Part of a small language model's weights.
Size: 16 layers, width 96, 3 heads of 32, MLP 256 SwiGLU, vocabulary 16384, 4.92M parameters.
Training: a variant of Adam for these matrices, 8545 steps.
Each number is 128 + 24 x the weight over its row's rms, rounded and kept within 0 to 255. Layers, rows and columns count from 0. The size above them is the row's rms in percent of the matrix's.

# layer 7 attention value, 96x96, rms 0.176, rows 78-95, columns 0-95
size [ 81  99  88 104 121 110  95  90 116 112  89 105  84  92 100  84 101  90]
[[137 143 103 116 124 169 134 147 137 118 117 135 122 127 131 119 102 143 101 122 161 172 135 131 115 138 149  89 121 134 107 127 192 136 136 155 147 128 162 128 132 105 161 126 147 108 135 126 129 138 102  77 137 102 132 125 112  96 107 143  45  98 169  33 142 139  97 167 129 125 127 154 138 115 122 107 159 129 119 151 132 129 154 156  91 132 114 110 137 119 115 110 129 118 110 147]
 [182 134 146 138 108 135 107 155  99 112 123 166 119 129 161 132 163 158 104 115 129 129  89 112 171 139 114 108 134 124 115  54 116 111 187 116 149 152 110 117 156 123 135 101 187 126 137 142 163 155  91 132 129 146  99 119 117 118 125 118  80 123 149  98 109 101 135 122 144 109  85 108 124 133 149 129 136 151 135  92 130  88 139 126 117 138 145 161  81 131 153 136 117 144 152 109]
 [135 127 130 115 106 136 133 113  91 138 120 148 107 120 113 129 112 138 122 111  82 109 169 150  92 164 187 119 148  91 119 137 128 136 100 155 131 122 135 161 124 135 129 152  87 114 135  83 146 101 114 153 141 115 144 157 127 136 138 106 110 126 199 157  67 132 126 129 145 134 123 126 173 101 169 122 102  89 125 129 140 127 184 135 122 143 138 137 127  73 142  85 110 150 108 121]
 [152 107 155 152 127 120 122  94  92 146 136  76 103 123 148  86 122 137 119 134 106 119  82 132 108 114  68 160 101 166 127 136  83 140 151 128 116 132 139 114 114  93 116 151 160  74 168 127 118 150 110 142 129 124 125  95 134 124 144 140 138 163  87 119 166 113 152 151 131 144 112 127  88 144 177 122 124 170 176 133 117 131  95 123 153 104 136 116 108 152 126 114 129  93 136 104]
 [108 120 159 127  94 141 141 105  98 128 116 103  95 135 160 136 125 118 118 156 172 106 167 140 107 127 158 147 122 102 134 110 107 128  97 131 156  65 143 165 122 158  99 161 112 108 154  93 114 123 155 100 145 127 136 133 119 133 172 140 148 123 162 171 151 177 137 128 138 127 164 151 116 166 114  85 143  78 127 153  67 140 158 140 121 109  98 121 112 118 143 121 143 127 131 144]
 [141 135 111  90 117 135 120 146 173 166 144 116 149 109  95 170 135 122 139 140 114 173 129  96 136 101 125 134 157 104 159  90 149 107 159 128 119 135 108 131 158 141 151 108  90 160 120 144 117 166 145 112 141 129 150 129 132  94 116 136 163 148 152 142 128 120 113 153 116 139 115 115 144 125 177 153 114  87 155 125 175 132  97 140 123 118 126 117 192 176  59 113 138 132 140 153]
 [104 138  97 117 144 103 115 150 102 125 103 141 153 109 150  67 134 129  85 162 127 139 163 144 107 174 108 106  81 163 116 100 128 117 120 120 130 113 140 117 119 114 122 100 143 159 123 177 147 154 118 126 145 142 102 135 121 107  88 123 117  98  96 111 121 110  96 137 170  56 123 113  87 140  67 114 145 101 114 125 127 122 169 126 116 145 121 116 126 127 128 131 109 160 100 107]
 [142 111 101 127  86 108 126 141 109 105 121 157  94 150 123  96 133 128 150 136  92 110 120 132 106 196 105  92 129 183 133  77 115 141 118 121 140 121 103 153 118 142 163 124 124  95 140 162 116 127 121 136 120 149  76 133 110 106 126 111 133 106 110 147 107 133 119 127 149 127 124  96 159  85 127 192 132 136 132 135  87  98 160 153 114 115 126 167 154  94 156  98 127 130  86 144]
 [159 115  95 123  88  99 126 147 147 134 152 121 121  89 112 137 138 131  91 164 159 113 149 134  77 172 128 133 110 142 121  55 116  97 123 145  77 129 130 134  98 166 130 104 110 188 103 115  95 143 134 126 150 112 142 113 128 121 129 141 104 145 129 150 109  93 130 131 129  93 107 118 120 107  96 161 109  70 138 136 168 113  99 151 116 120 115 109 129 130 139 117 105  96  99 120]
 [ 87 135 105 136 128 134 147 115 176 140 132 104 164 134 101 146 121 131 116 119 156 135 135 150 138 131 148 100 122 131 155 176 142 129  65 138 112  76 141 119 106  89 127 175 120 155 131 127 101 123 157 131 104 112 187 131 155 129 127 125 147 124 101  95 138 135  78 123 114 110 160 139 147 127  87  59 128 153 115 146 117 143 162 177 103 104 107 114 118 132 124 120 134 148 121 155]
 [150 156 104 160 165 150 144 136 150 111 117 171 123 125 132 125  99 117 136 121 151 114  57 131 174 172 122 100 101 137 129 141 130 135 130 114 129 152 141 117 125  73 137 121 160  93 154 120 140  87 101 141 118 121 125 159 124 153 145 104 117  86 176 126  95 148  84 134 166 133 148 144 148 132 139 150 125 180 125 125 103 126 168 135 127 143 133 133  98  77 138  97 139 117  97 140]
 [111 119  88 104 138 112  93 166 148 133 142 116 142  84 118 128 133 110 199 159  90 160 100 111 109 125 140 128 147 139 160 133 162 126 129 120 137 132 166 135 157 133 184 100  97  94 102 143 116 133 121 134  85 144 120  98 127 111 113 152 146 118 149 141 114 125 129 141 125 110 130 104 106 118 149 165 100  98  85 157 132 140  88 113 141 121 132 123 198 160  92 146 115 113 117 153]
 [117 112  92 166 120 114 127  75 119 115 146 121 126  96 106 113 154 123 166 197 105  98  90 138  86 157 132 100 127 141 126 138  54 112 103 118 142  99 120 122 106 109  97 118  95 120 122 116 113 132 147 143 133 138 114 115 133 109 128 124 131  96  82 103 125 129 145 105 131 109 105 113 145 138  97 139 131  75 110 142 150 144 106 132  98 126  97 112 143 142 131 150  98  86 129 186]
 [ 91 125 129  88  98 140 111 144 115 135 128  62 130  91 108 123 122  98 117 148 146 132 145 136 120  90 113 146 148 150 137  95 143 122 112 126  88 131 136 133 138 108 133 136 157 159 155 123 107 164 140 131  99  94 163 124 134  92 118 156 143 158 139 145 176 175 126 127  97 151 145 148 127 109 105 120 147  46 154 130 164 107 107 155 127 135 118 129 142 152  94 146 152 143 175 123]
 [133 126 136 157 107 145 122  99  74 152 145 158 134 139 167 139 144 137 141 149 154 124 160  91  83 129 141 127 146 113 110 131 100 150 151 124 167 166 107 107 117 156 113  95 126 125 118 123  98 113 156 112 114  99  92  86 129 118 134 154 131  93 122  95 139 126 136 183 123 158 129 131 160 144 178 140 156 116 132 129 166 141 119 141 110 108 117 123 175 123 126 137 135  70  90 180]
 [100 113  83 140 111 123 142 109 128 100 156 119 127 163 152 104 125 132 105 178 168 119 166 125 115 105 118 120 142 103 116 149 103 104  96 166 139  89 146  91 103 125 107 159 125 109 127 140 102 146 136 120 107 131 122 132 163 114 102 155 162 102 130  94 140 108 143  94 103  98 127 137 136 168 109  76 166 128 137 154 126 138 113 175 121 106  95 113  85 123 144 135 118 150 127 192]
 [174 127 105 146 112  59 149 128 120 128 131 143 144 124 151 119 140 126 167 146 142 142 179 145  79 151 116 105 187 141 104 149 107 113 157 123 110 108 116 155 139 132 108 121  94 126 104 135 141 125 148 120 117 161 122 105 149  87  96 112 130  74 115 119  90  75 102 125 134 119 120 114 157 127 143 102 121 140 105 135 115 127 146  70 123 156 140 123 140 117 135 115 118 157  78 161]
 [142 142  98 101  82 155 152 114 150 137 136 120  98 119 132 103 111 151 102  79 104 131  67 150 101 108 108 134 102 153 135 140 128 130 114 165 116 150 129 117 127  90  96 157 131 162 154  85 128 139 118 156 126 115 143 130 138 120 166 155 103 189 151 126 173 146 122 145  99 143 145 137 119  86 114 172 137 148 158 102 154 148  94 171 144 107 105 119 155 144 130 124 131 131 160 121]]
# layer 7 attention output (transposed), 96x96, rms 0.16, rows 78-95, columns 0-95
size [ 92  93 110  91  96 102 110  92 108  97  89 103  89 102  95  86  99  95]
[[149 138 127 135 135 100 104 118 163 147 171 170 120 149 132 152 159 143 163 171  54 132 152 184 134 155 163 124 138 119 150 128 133 102 143 129 166 104 146 135  93 122 135 161 127 121 191 143 109 134 122  77 129 130 152 176 107  88 120 133 110 122 177 143 135 142  95 123 144 132 145 132 111 114 155 126 120 136 123 123 117 101 124 152 106 110 144 171 120 152 131 114 110 120 112 153]
 [107 149 146 151 106 110 131 151  91 151  88 122 155 136 120 177  93 136 125 129 162  91  91 103 133 136 148 137 144 122 123 126 114 128 171 107 113 113 162 123 106  98 154  97 110 133 140 103 148 105 141 103 140 124 114 134 118 137 118 129  71 181 130 127 101  87 156 153 178 112 132 139 152 145 125  96 158  99 124 119 160 205 127 112 141 146 125 104 149 104 108 111 135 155 150 145]
 [192 132 108 152 108 143 155 163 145 103 138 159 127 149 144 132 111 139  94 164 162 176 118 115  97 170 156 140 113 116 136 137 172 117 103 132 157  68 130 118 146 103 129 161 144 148 102 152 102 131 113 136 143 120  96 133 115 111 123  45 176 122 111 130 160 113 140 136 118 134 105 164 160 130 128 136 149 153  93 167 111 130 135 131 127 141 153 137 113 131 145 119 108 136 120 136]
 [121 122 129  91 104 125 132  86 161 163 141 169 144 115 112 111 134 150 118 105 126 171 117 115 141  99 145 140 153 144 101 133 103 143 124 136  95 155 118  91 118 118 124  74 175  88 131 108 107 131 100  91 122 159 140 188 141 160 113 161 151 115 104 117 129 121 133 118 172 124 126 129 116 188  87 149 105 130 134 104 149  99 105 147  81 123 131 114 163  98 114 127 112 144 139 149]
 [130 127 120 137 124 142 138 117 115 131 140 129 120 135 107 106 140 147 144 135  64 142 161 153 137 138 145 166 109 137 131 133 159 126 114 110 156 133 111 128 153 182 101 125 119 122 139 171 149 128 108 124 138 130 161 175 139 140 132 109 158 121 205 158 120 186 134  64  86 133 117 111  77  89 110 134 141 138 120 147 110  95  72 113 125 101 157 130 133 118 147 121 122 104 132 132]
 [162 108 158 114 139 114 108 119 111 179 167 122 161 143 156 136 116 103  71 116 145 132 148 107 162  99 147 115 123 113 135 108 107 130 148 134 139 123 152  84 101 122 138 157 115 132  85 119 110 126 168 132 119 115  89 109 107  74 112 106  93  94  88 106 124 126 154 185 118 136 112 150 144 113 129 125 117 136 139  97 167 168 149 149 105 165  82 123 131 106 140 109 125 146 137 155]
 [127 144 102 117 122 165  72 125  94 113 190 112 161 137 128 151 142 118 140 121  99 143 109 113 115 155 144 129 167 105 159  91 155 105 123 126  97 129 163 154  89 136 131 140  85 117 132 115 148  99 116 109 113 101  92 138 161 108 122 136 112 181 141 138 135  78 138 128 122 112  88 136 130 124 190 138 159 134 169 119 133 108 112 131 145 133 133 115 141 130 163 118 164 140 175 112]
 [ 85 104  83 123 125 120 152 176 167 110 141  88 179  92 122  73 119 140  98  95 120 154 121 106 120 130 131 147 106 114 120 135 117 127 140 106 113  97 102 108  76 127 150 122  82 119 119 117 140  97 110 140 120 128 149 102 166 118 144 151 119 119 116  87 158 123 139 126 166 110  98 142 150 170 124 146 160 123 125 134 105 166 164 160 116 176 111 125 123 125 120 140  92 113 115 110]
 [131 151 115 125 106 149  91 148 141 151 152  99 159 143 166 128 145 105 108 150 179 158 130  88 140 127 132 123 148 137 109 126 135  91 125 160 128 121 129 115 108 104 111 132  85 133 114 118 139  74 137 129 156  89 107 123 151 162 156  61 132 114 102 102 131  53 146 125 108  91 133  73 134 134 152 102 136 139 138 151 171 149 135 153  93 125 147 143 113 126 121 133 139 137 104 118]
 [157 135 139 143 122 131 134 107 120  96 175 143 104 140 110 156 138 131 136 129  33 149 123 149 143 140  93 115 112 130 175 162 156 110 120 131 147 126 150 158 131 126 125 189 139 150 120 131 144 148 104 146  91 113 170 114 162 130 111 142 176 128 141 149 145 115 108 109  98 134 112 104  96  83 139 129 115 161 133 148 146  66 141 117 113 121 135 141 137 119 123 136 116 126  96  91]
 [116 134 106 167 161  85 115 148 155 100 150 116 121 113 103 142 151 151 137 115 140 139 121 126  74  98 132  97 157 109 138 172 113  96 144 135 147  99 163 131 101  93 108 132 182 104 138 109 104 115 116 150 124 123 128 111 106 100 127 125 158 140  98 149 133 106 129 113 151 151 136 136 123 134 130 101  70 124 129  82  86 134 132 103 155 103  81 134 106 129 134 114  80 115  98 179]
 [138 126  96  85 144 139 142 120 110 100 106 151 116 124 139 102 110  56  92 151 195 155 116 109 158 114 147  90 139 140 161 132 149 139 125 130 113 157 118 108 106 152 131 128 161 138 153 120 136 127 174  84 143 127 151 138 151 120 105 141 114 133 120  90 163 114  98 155 113 126 117 120 156 168 145 128 127 101 135 105 113 134 145 139 105 142  98 161 152 191 153 142 130 112 147 164]
 [167 157 136 113 104 120 109 125 151  90 186  95  99 170 139 111  87 106 111 110 111 178 114 150 126 109 108 104 134 127 108 127 142 113 132 129  94 131 118  94  86 106 144 117 136 131 122  96  68  96  98 167 102 120 127 112 147 170 143 127 169 149 119 132  93 110 111 114 153 154 142  86 145 142 127 130 102 104 120 146 116 133 133 166 101 146 166  98 139 102 120 142 147 102 141 132]
 [143 140 114  96 121 161 123 138  98 133 141 132 107 119 110 115 114 111 132 134 122  93 122 128 135 122 117 107 148 137 159 147 137 129  97 116 115 192 147  82 138 143  97 150 106 128 110 170  81 154 140 122 103 134 150 144  98 111  75 121  81 154 145 147 129 147 135  75 111 121 134 123  79 124  85 110 156 140  73 153 148  76 119 109 134 148 163 123 154 114 162 163 144 136 123 110]
 [150 118 119 129 150 110 101  87 138 107 151 124 132 120 116 157 153 138 112  96 162 138 145 113 191 124 157 115 172 153 104 156 129 124 144 121 111 150 125  87 132 156 136 127  90  97 145 119  99 148 112 137  93 153 113 141 113 133 124 125 105  79 122 165 134 125 154 159 141 138 188 154 174 130 121 120  95  96 134 159 134 156 119 158  73  89 151 119 109  97 130 134 102  97 120 128]
 [132 134 149  92 155 165 130 128 169  96 144 183 125 139 118 123 162 141 136 118  83 101 145 113 104 171  91 157 131 177  89 113 186 134  88 111 125 143 130 107 143 134 110 145 159 132 124 115 156 156 122 135 110 159 138 124 123 114 141 152 150  89 151 135 114 117 140  93 122 138 137 120 118  57 111 176 150  90 156 133 136 110 132 155 143 128 163 114 122 133 126  97 132 131 117 109]
 [158 121 119 136 121 123 128 158  91 128 122 118 114  96 120 133 105  86 162 105 167 168 183  50 147 154 116 108 145  88 120  84 111 112 142 169 145 122 126 119 155 124 154 106 111 162 137 124 112 150 133 124 141 161  99 114 145 127 148  89 120 140 139 109 184 128 168 148  87 137 148 145 117 147 181 122 139  93 130 117 143 132 136 138  98 127 108 118 109 105 117 130 140 109 156 135]
 [104 106 120 123 154 134 165 146 170 108 108 103 139 142 163 120 117 184  98 181 108 107 102 178 158 131  98 121 146 142 109 163 113 152 104 113 133 120  90 125  96  94 100 115 130 120 125 125 113  95 120 117 130 129 169 159  68 136 160 108 146 133  93 154 126 113 129  80 170 153 133 123 142 126 108 104 122 156 103 159 150 109 133 121 134 141 141 160 156 115 139 127 149 158  99 133]]
# layer 7 MLP gate, 256x96, rms 0.193, rows 0-11, columns 0-95
size [ 92  92  97 105 121 109  97 106 106 105  92 103]
[[147 101 164 141 124 144 118 111 158 149 107 189 135 121  86 135 108 124 134 146 124  97 117 111 126 122 133 158 182 123 117 125 149 113 117 103 132 122 141 107  99  80 120 129 128 175 122 136  91 110 121 123 105 117 114 174 119 144 110 196  86 118  87 129 128 115 111 105 110 168 174 114 146 110 131 174 157 122 111 106 106 172 123 140 134 100  85 117 157  97 132 109 133 122 114 120]
 [139 123 159 149 143 134 127 154 135 112  65 103  99 160 157 115 102 157 146  78 116 132 112 125 112  84 131 124 128  81 127 112  94 124 151 136 125 133 145 120 128 126 150 111 143 118 113  88 117 129 113 188  94 127 176 128 156 142  97 182 132 171 131  93 101 134 147 158 165 164 114 145 109 109 140 161 119 124 151 121 137 115 109 113 114 159 138 105 162  96 101 117 106 121 130  94]
 [112 147 143 110 153 140 108 192 106 110 106 136 153 118 129 128 114 123 162 133 136 107 148 109 142  79 106 154 102 110 149 105 118 130 137 130 128 150 114 176 189 124 114 146 132 115  92 137 131 136 147 142 108 133  92 131 107  51 118  92 153 125 147 106 153 129 147  97 136 105 116 132 150 127 179 136 107 152 180 126 132 149 104 113 106 149 160 128 151 139 118  89 110 172 147 139]
 [159 122 119 134 141 101 109 133 143 121 131 175 114 121 150 159 152 141 136 120 161 170 132  73  77 142 123 160 139 145 102 135 173 121 167 113 112 149 133  95 122 130 136 132 109 124 134  99 149  72 120 166 145 121 117  79 137 116 138 105 147 127 131 126 103 114 127  96  93 124 132 100 118 114 191 145 159 130 124 160  92 147 130 149 118 147 132 127 142  89  99  93  96 135  87 162]
 [155 123 120 156 149 116 120 143 105 134 122 115 115  77  89 171 146 172 126 141 166 148 130 106 182 141 136  75 134 153 128 124  77  76 136 107 127 149 133  86 142 127 143 116 138 130 115 144 109 159 108 102 120 158 140 133 122 117 136 130 174 121 113 113 137  85 108 110 148 153 129  77 132 119 156 151 122 117 120 113 144 119  64 116  99 106 132 152 141 111 139 107  99 107 167 157]
 [116 125 107 129 136 147  81 140 111  91 100 125 135 112 147 131 166 138 154  99 101  86 100 130 102 124  88 147 100  98 148 124  83 120 119 114 155 101 134 168 157 113 114 149 118 109 122 176 162 142 149 148 110  86 110 127 114 128 101 125 124 110  95 149 188 127 125 120 118 108 112 119 122 197 119 108 110 150  94 111 119 176 138 124 140 146 111 148 141  87 132 128  88 125  99 144]
 [135 102 120 137 122  92 144 153  93  94 108 126 170 104 163  98 160 128 178 115 104  66 124 111 107 145 108 177  96  96 113 141 113 115 110 139 144 106  85 124 135 113 124 131 107 131 109 129 128 164 192 149 145 134 171 146 113 106 160  93 151 135 106 155 108 138 113 119 116 131  95 107 114 122 133 144 123 113 124 124 109 116 135 170  90 121 133 149 113 128 122 136 108  90  71 133]
 [143 124 149 145 118 134 126 185 130 123 152 106 107 119 127 142 117 142  60 148 141 115 123 121 119 141 107  54 137 142 125 119 135 125 156 103 163 126  74 142 158 151 125 101 128 121 102 176 133  93 127 119 163 146 117 115 103 111 160 121 164  82 130 154 133 113 161 128 128 111  88  62 126 122 118 133 152 144 125 114 131 160 150 101 136  93 142 129 162  89 127 144 130  98 124 125]
 [ 91  99 170 109 128 117 103 142 129 125 143 158 105 114 208 142 102 138 160 100 136 107 105 109 112 138 113 131 112 151  96 131 151 115 187 117 121 105 106 173 134 137 130 158 110 151 109 126 125 152 139 159 119 145 163 105 139 120 173 187 105 131 134 130 115 118 150 181 108  89 155 121 110 130 101 130 117 150  98 100 138 116 121 133 113 150 153 138 116  87 149 118  95 117 104 143]
 [154 116 162 164 137 143 136 162 162  84 123 134 142 126  83 141 135 151 140 103 141 133 120 128 157 141 152 155 125 146 120 112 102 108 129 119 137 129  68 124 147 123 117 116 123  97 137 124 106 137 107  77 137 116 157 125  98 158 105  91 166 116 128 116 188 139 131 122 134  64  75  85 155 125 131 146 117 139 112 135 147 104 118 150  93 117 121 156 136 123 124 126  57 134 147 146]
 [136 111 134 123 115  89 116 111  84  95  95 104 117 113 129 120 123 145 161 118 107 155 114 128 121 173 101 138 118 138 114 114  90 127 133 111 119 153 124 172 132 158 153 142 112 175  37 115 127 124 110 124 118 123 100 114 129  89 120 141 125  65 154 151 131 131 144  63  97 119 133 111 122 123 113 115  99 157 143 137 130 121 101 140 133 143 129 107 148 136 125 182 125 132  79 134]
 [126 115 103  92 186  85  83 111 110 103 179  95 134  92 107 131 196 152 140 115 116 125 102 142 113 124 148  92 147  92 142 112  89  94 119  77 105 156 144 109 130 148 122 119  89 107 103 108 130 162 138 124 116 118 125 100 117 152 146 120 137 131 129 123 125 131 129 164 139 147  94 109 179 102 140 101 149  97 104 116 106 123 131 141 118 119 130 134 155 124 165  94 122 147 128 112]]
# layer 7 MLP up, 256x96, rms 0.198, rows 0-11, columns 0-95
size [ 89  88  98 103 127 110  92 111 108 108  89 105]
[[153 117 121 138 110  89 127 160 117 109 126 134 145  94 158 132 106  73 114  86 108 118 168 109 123  91  93 104 111 121 136 147 136 110 122 116  96 102 130 131 127 105 112 145 120 159 106 190 160 113 152 143 133 107 100 121 158 121 149 164 103  94 125 100 150 124 124 127 150 154 157  95 112 107 113 109 112 128 140 111 131 149 139  65 119 116 133 148 110 134 151  88 128  77 173  89]
 [150 134 129 118 144 170 110  91  76 124  82 150 105 134 143  89 117 140  94 133  72 130 116 139 128 116 140 137 133 129 107 149 117 129 105 128 114 143 109 127  74 136 165 108 163 150 117 114  91 119  70 149 111 117 178 130 123 151 108 120 129 155 137 128 127 152 123 141 101 173 168 148 118 143 142 112 172 161 120 103  92 112 101 124 151 106 123 129 172 156  89 148 132 142 105 106]
 [123 132 147 117 135 139 109 195 125 122 124 165 128 122 106 104 104 126 129 137 126 133 164 159 168  88  82 144 132  90 163 145  89 119  86 128 125 111 151 135 136  99 114 142 117 151 118 127  43 168 153 134  90  96 116 101 117  92  94  98 152 115 120 130 156 118 110 100 129 143 154 141 121 116 119 129 128 160 122 158 112 157 119 143 104  95 108 105 101 134 127 155 120 148 116 158]
 [ 98  93 149 140 138 171 163 153 143 153 125 111 131 109 100 127 105 108 146 164 116 153 175 130 182 107 137 102 127 126  98 160 145 154 142 151 179 131 136 149 150 179 172 102 155 136 133 117 147 146 144 132 128 144 156 150 135  88 113 138 114 169 115 160 124 120 164 150 143 153 140 127 120 124 143 142 103 181 149 122 140  87 110  99 130 113 118 139 108 159 141 165 124 120 172 110]
 [ 94 158  75  89 146 131 100 184 148  87 132  97 150 125 161 138 102 109 129  93  93 143 122 146  97 106 107 128  98  91 136 173  95 141 161 152 141 145 156 145 107 114  96 137 114 113 129 110 140 148 155 142 152 116 124 110 146 167  87 137  93 126 190 119 111 109 125 173 132 132  93 142 110 142 136 109 163 118 135 122 117 112 163 121  95 133 140 117 142 138 143 128 139 123 100 104]
 [139 150 143 129 116 113 146 117 146 143 178  93  80 124 166 112 118 131 112 146 116 154 153 138  94 138 146 139 143 158 145 142  91 132 126 109 106 147 147  94 104 161  83 156  81 139 116 120 153 149 141 139 165 148 118 104 158 113 130  86 138 132 100 129 106 160 141 133 139 172 155 130 143 119 147 148 132 126 170 186 133  80 124 105 137 116 159 134 141 185 110 136 114 107 171 119]
 [111 163 130 161 112 130 152 117 119 172 156 119 111 130  75 162  98 122  89 184 134 173 107 112  95 127 135  97 173 168 148 152 126 116 154 123 128 153 131 139 122 142 135 144 138 143 120  85 164 142 111  79 142 154  82 101 138 120 116 110  93 135 104 150 156 134 103 142 144 136 139 148 123 107 140 130 132 105 108 153 170  99 138  93 166 141 131 110 112 120 124 112 140 142 176 149]
 [176 126 132 155 137 121 111 184 141 104 149 127 125 146 105 103 125 113 123 112 106 101 136 149 111 115 171 106  99 131  90 149 110 140 109 115 142 100  89 180 147 143  99 130  81 152 111 118 106 154 129 109 196 131 137 110 109 147  98 114 167 120 144 133 112 122 138 114 117  95 119 107 134 132 151 105 170 111 127 143 103 163 108  85 143 132 142 156 188 119  97  98 148 142 116 129]
 [120 109 101 157  77 156 157 118  99 120 102 155 127 154 139 120 133 169 118 151  85 130 134 154  89 173 107 116 117 143 161 135 121 107  74 138 124 166 140  96 130 129 112 147 161 130 163 109 147 103 113 160 145 118 132 160 129 125 134 119 120 141  77 110 107 134 111 145 113 107 129 154  94 116 138 131 140 121 141 150 127 115 148  92 118  68  83  99 168 134 125  88 146 165 111 149]
 [126 162 104 116 169 106  95 102 111 148 135 139 111 119 136 118 119 144 151 128 142 161  93 116 159 168 117  89 118  51 130 115 158 115 112 142  82 138 157 111 133 143 137 144 171 133 175 129 153 142 136 153 125 161 117  99 125 109 131 167 104 115 171 129 107  97 142 124 129 153 160 162  97 128 171 119 158 142 169 128 124 113 176 117 152 144 102 146 126 137 128 105 130 137 150 159]
 [114 138 101 109 139 124 105 166 135 104 113 116 123 137 144 148 112 132 186 123  74 121 153 150 114 150 132 108 115 122  98 178 112 117  95 131 150  93 124 139 115 179 173 153 128 131 180 127  69 160 147 124 103 126 153  96 155 141 111 112 173 134  77 169 158 111 146 100  85 147 130 121 132 124 133 128 117 103 112 140 103 141 112 105 140 101 137 109 126 131 136 144 112 132 124 173]
 [165 111 119 118 118 122  84 115 139 130 167 116 113 177 145 147 133 137 136 194 174 137 144 124 146 138 104  96 143 125 104  91 133 139 139  92 202 153 142 126 107 122 111 103 123 170 143 110 114 122 156 166 141 158  62 161 101 111  96 102 115 107 146 133 100 106 126  87 121 132 128 127 127 142  98 119 131 101 104 148 124 115 118 132 128 114 128 123 122 130 132 137 162 175 126 102]]
# layer 7 MLP down (transposed), 256x96, rms 0.178, rows 0-11, columns 0-95
size [ 92  86  94 104 114 108  93 113 104 109  91 108]
[[143 127 188 118 121 168 142 113 177 117 127 140 148 116 125 145 108 134 143 134 133 115 112 106 144 166 131 141  98 146 154 145 137 117 106 125  75 100 111 137 118 128 130 163 113 145  86 140 126 107 134 117 152  70 122 136  95 170 105 128 161 133 136 144 152 179  88 118 124 186 142  90 168 136 142 162  92 154 117 137 133 103 111 198 121 119 119 135 138 122 126 124 143 148 137 142]
 [120 162 122 133 133  74  89 146 111  98 118 125 104 131 150 116  93 129 146 125 198 110 123 168 155 158 154 134 118 125 159 142 146 120 150 114 106 112 153 118 120 152  94 108 135 142 145 139 116 165 153 143 141 116 112 124 173 158 151 108 140  98 131  93 144 138 120 115 126 151 127 125 135  98 135 156 133 159  78 162 127 189 132  92 115 126 133 147 103 124 186 107 134 111  82 113]
 [123 139 106 115 128 125 124 126 150  69 154 181 121  84 101 145  99 151 142 140 164 152 150 132 122  91 138 141 107 102 150 107 123 114 115 113 116 115 106 139 134 115  98 140 140 109 160 160  96 140 155 144 115 113 130 130 114 152 146  99 115 115 144 106 122 109 150 133 131 152  89  72 168 158 100 160 154 163 117  96 142 162 115 156  88 106 121  86 139  93 161 160 158 116 151 102]
 [125 140 145 120 114 106 145  75 153 145 142 112 153 163 149 145 166 134 139 108 123 122 149 143 111 165 143 142 107 132 124 142 132 120 130 154 128  98 103 102 120 109 126 175  91 141 135 163 116 131 132 127  97 117 159 122 103 179 137  73 157 112  88 124 108 161 117 141 112 117 123 114 163 112 144 148 107  88 102 124  93 139 105 144 107 129  65 128 105  89 130  85  70 156 130 140]
 [111 149 127 135 106 123 108 192  91 119 167 143 104 147 136 147 105  96 152 122 140 142 116 146 126 134 101 102 131 121  99 151 125 128  86 117 106 117 101 144  91 112 164 111 116 189 121 143 105 115 107 138 123  93  99 130 106 170 145  95 134 162 138 118 145 141 129 140  77 143 103 119 145 122 132  83 167 169 144  92 126 132 176 167 107 142 122 116 160 176 115 121 131 128 113 145]
 [114 111  82 138 133 158 118 138 117  98  86  77 145 189 193 131 168 123 150  90 139 104 121 124 140 157 116 157 163 111 121 120  76 146 102 122 101  84 105 124 115 126 118 113  94  86 129  97 116 135 144 138 145 158 123 102 149 102 115 139 141 147 113 157 131  97 127 137 134 126 152 134 127 162 112  94 109 118 129  90 107 123  99 103 133 135  95 146 144 112 121  83 122 105 144 132]
 [ 82 107 137 136 149 132 153 118 161 143 128 103 125 104 144 135 145 152 169  66 103 126 121 186 125 170 126 155 136  81 103 137  96  97 107 149 124 121 117 141  68  98 146 171  96 123 155 179 154 133 135 114 128 115 140 154  83 128 133 140 146 133 103 166 117 156  80 107 133 122 166 136 155 137  92 127 120 124 124 124 102 115 127 139 120 136  99 112 119 104 143 107 121 149 111 122]
 [ 80 113 155 102 145 138  88 137 145  85 117 147 102 115 121 125 137 105 162 148 140 109 119 150  80 156 140  98 135 143 159 162 122 113 136 112  99 144 139 150 114 142 127 155 144 113  82 131 138 134 143  87  80  97 112 106 105  82 156 150 128  81  82  93 111 102  91 132 163 112  97 114 154 156 122 105 125 119 135 140 117 124 113 120 110 135 149 119 148  88 167 152 104 108  98 128]
 [105 144 118 130 108 144 150 112  64 115 112 108 141 130 147 110  97 137 132 129 104 127 105 163  96 136 105 110 153 132 162 139 102 117  91 124  99 121 109  92 108 122 105 117 122 150 163  51 139 182  97 174 143 161 165 146 125 146 123 124 120 156 131  98 128 121  95 134 113 157 121 133 145 119 104 105 126 139 147 123  97 140 103 132 127 105 104 141 139 155 181  87 136 108 164 100]
 [136 160 164 141 132 140 109 108 125 131 109 120 147 152 154 140 111 115 155  98 120 211 141 120 100 110 129 133  90 119 147 120  91 151 131 136 136 139 148 140 127 128 161 109 146 114 115 123 124 162 122  83  68 129  99 103 125 128 119 157 137 156 146 136 118 159 132 115  80 111 146 124 108 174  78 110 121 134 105  87 145 129 143 143  98 135 109 122 102  98 132  96 117 115 171 184]
 [122 133 109 117 103 129  99 108 107  92 106 118 131 104 109  90 114 168 103 137 123 127 112 165 134 149  96 134  94 144 102 131  98 118 145 108 141 176 137 100 114 186 120 130 112 130 136 118 154 146 103 140 143 150 140  73 137 121 140 114  82  93 136  96 131 133 161 120 126  95  88 154 122 121 131  95 105 141  77 149 162 100 155 110 139 182 141 127 116 148 113 116 145  97  91 166]
 [111 150 113 111 144  97 127 145 135 142 106  80 125 123 156 145 132  75 115 105 130 135 112 133 130 136 162 108 159 111 130 133 134  99  73 134  99 112 129 115 108 107  71 109  90 167  86  76 128 182 150 118 136 148 112 187 117 133 144 157 116 129 123  98 126 114 107 147  96 151 152  82 128 109 138  78 160 112 112 129 136 110  95  96 109 137 144 115 122 124 146 123 120 110 106 132]]